Part of a small language model's weights: LayerNorm before each block.
Each number is 128 + 32 x the weight over its row's rms, rounded and kept within 0 to 255. Layers, rows and columns count from 0. The size above them is the row's rms in percent of the matrix's.

# layer 3 MLP down (transposed), 384x96, rms 0.0828, rows 376-383, columns 0-95
size [ 96 106 105 113  85  88 101 108]
[[135 129 168 208 102 146 140 157 177 133 146  51 115  93 128 125 144 122 113 151 177  82 155  91 164  98 127 188  99 129 147 145  88 162  73 180 112  93 187 150  95 111 113  71 123 129 105 125 133 170  97 126 154 109 140 114 158 118 118 113 127 114 150 132 131 109 119 116 208 172  99 162 127 124 149 102 101 123  78  49 131 147  78 127 165 168 111 146 109 137 183 130 193 104 101 150]
 [102 144 171  83 119 160 182 147 115 162 104 119 130 123 146 108 134 179 134  72 110 191  97 144 120  71 123 153 127  97 108  56 116 138 126 165 108 172 113 104 138 111 160 167 144 107 185 151 116 155  93 149 127 174 182 142 110 140 101  95 123 161 159 192 129 163  85 122 151 132 158  49 147 141  69 111  84 135 146  90 155  44 152  83 135 150 110 132 132 134 145  90 143 123  83 172]
 [118 123  69 162 152 122 153 124  97 100 151 116 120  66 166 119 108 101 129 204 141  85 140 145  88 143 123 138 147 135 163 126 127 103  88  80 111 138 108 133 112 154 155 181  99 180 151 182  97 123 131  99 132  88 166 126 114  93 155 118 132  89  25 111 133 192 125  93 196 191 168 159 136 130 101  96 119 105 120 172 126  70 106 112  85 152 172 143 111 123 184 154 122 120  96 112]
 [ 85 115 123 151 138 153 125  97  48 159 111 149 154 128 131 118 109 133 160 167 190 104 163 158 126 193  86  99 140 116 129 160 142 147 188 155 175  93  98 100 138 152 105 199 168 117 165 135 157 176 144  95 100 148 125 116  86 135 123 154 137 111  73 102  78 120 123 162  82  85 114  83 162 123  94 158 115  89 124 100 154 161 100 184 147 154 169 139 141  99 150  46  85 148  95 132]
 [187 152  92 110  85 114 128 166 156 141 117 115 104 104 122 138 126 133 188 118  77  20 108 174 115 167 101 169 149 113 107 165 131 155  99 155 205 121 123 162  72  86 117 102  78 149 153 140 118 165 112 165 137  93 111 112 133 110 179 131 172 133 110 125 171 153 172 121 157  90 142 110 103  80 109 141  85  99 138  73 164 159  99 104 195 182 137 142 139 129 100 135  96 128 105 125]
 [141  62 160 157 127  69 118 166 118 164 116  97 134 113 147 100 112 207 137 189 132 152 153  98 172  98  47 133 135 120 139 120 101 117 111  85 124 134 118 131 117 126  77 124  99 152 163 122 163 106 178 185 149 160 106 108 135  75 128 153 108  95  71 163 167  99 110 162 152  99 150 171  67 118 159 132 188  69  92 155  91 130  95 159 143 136 161 132 161 113 173 170 113 161 138 114]
 [149 148 132 117 140 136 174  90 114 150 156 112 177 113 126 128 131 100 154 145 161 158 119 114 132  53 167  91 110 149 146 151 144 120  71 110  87  67 130 101  96  93 149 159 125 121  78 147  90 144  63 148 105 111 148 129 156 161  51 104 189  96 183 120 102 197 123 199 112 153 148 157  73 137 115 119 139 127 140  91 165 168  51 156 101  98 159 161 140 150 158  95 156 141 141 125]
 [203 155 144 141 104 126 161  89 195 106 156 115 136 174  78 145 143  91 105 121 133 109  75 142 120 149 136 134 127 106 121  55 159 155 122  62 133  99  95 121 116 130  52 131 145 145 114  74 123 123 101 146 114 104 169 107 149 126 120 144 130 140  70 157 156 128 175 139 135 101  97 123 198 120 180 154  94 156  64 133 119 154 113 123  77 104  97 145  96 174 126 200 165  88 118 179]]
# layer 3 MLP up, 384x96, rms 0.0829, rows 377-383, columns 0-95
size [111 101 109  92  93 110 106]
[[142 138 180  94 159 122  98  79 176 160 146 146 165 150 167 134 171 104  93 114 162 155 149 143  98 180  96 161 146 140 179 116 220 152 137 135 148  77 133 129 180 173 115  91 117 151  92 117 143 129  89 152 137  98 151 117 141 160 141 171 162 104 151  88 136  66 154 129 150 130 137 144 160 195 167  92 119 118 136 175  92 143 135 159 111  95  65 116 130  82  95  49  96 153 127 144]
 [108 163 168 101 166 122 131 114 142 132 114 134 153 121  80 127 143 133 120 176  51 112 126  95 113  89 170 169 119 138 100 131 155  65 166 132 156 159 163  96 126 131  93 119 171 138 180 165 129 177 163 144 126 163  71 106 102 108 117 137 205 119 107 142  97  97  94  86  99 183 137  56 165  93 136 169  99 116 112 164 105 121 153 142  43 117 125 170 114 136 125 112 101 199 165 126]
 [149  94 116 156 144  98 116 114 156 152  67  69 125 108 108 154  64 108 114 110 118  69 148  97 160  90 166 111 146  89 108 106 148 197 142 129 138 135 148 189  92  67 130 103 127  78 163 123 133  80 139  28  99 145 149 125 135 134 148 157 158  89 116 143 195 103 179 123 138 104 149  86 124 144 168 136 103 103 154 115 164 160 150 109 174 153 195 152 147  88 146 173 142 126 127 124]
 [163 146 153 103 103 182 108 121  74 193 129  45 125 150 148  70 114 136 144 161 174 140 152 134 120 119 127 154 133 207 190  69  95 125  91  99 112 151 186 139 116 176 156 156 118 117 135 114 161  80 121 105  85 182 109 119 138 154 161 161 142 148 118 105  73 145 149 137 104 136 159 113 143 134 142  81 153 100  91 119 105  75 131 184 101 128 187 120 150 114 128  84 107 156 182 141]
 [122 168 144 158  90 113 104 190 116 113 142  90 179 113 130  96  74 115 166 125 109 150 162 153 111 190 161 182 114 153 146  83 159 162 105 150 170  62 153 208  86 118 119 124 160 125  80 108  97 120 149 152 119 163 152 129 139 167 102 152 162 143 142  68 136 190 151 137 154 137 170 125 109  99 197 138 168 144 102  53 130 150 152 113  91  70  92 110 129 102 131 114 146 141 155 133]
 [127 121 128  70 149 157 126 125 115 123 129  87 141 134  63  95 158  98 171 149 145 144 130 120 129 117 154 151 146 182 122 134 124 103 152  91 111 133 211  94 132 134 131 147 118 163 116 169 155 143 154 141 168 168  94 147 141  90 130 145 112 174  88  99 193 115 156 218 123 156 146 110 129  71  89 158 168 144  75  88 108 134 146 125 136  68 190  97 180  90 125 144 182 199 127 152]
 [110 183 146  91 114 126  95  56 189  84 161 139 109 141 102 130  49 113 130 140  91  62  88 157 113 139 174 111  93 129 128 121 132 119 142 105 143 105 134  79 141 172 137  89 118  36 164 108  99  98 115 177 146 106 176  86 103 142 146 151 139 105 147 145 164 149 131 181 130 126 108 101 196 161 119 133 138 101 112 116 117  79 149 134 168 129 104 108 109 151 124 162 170  50  94 144]]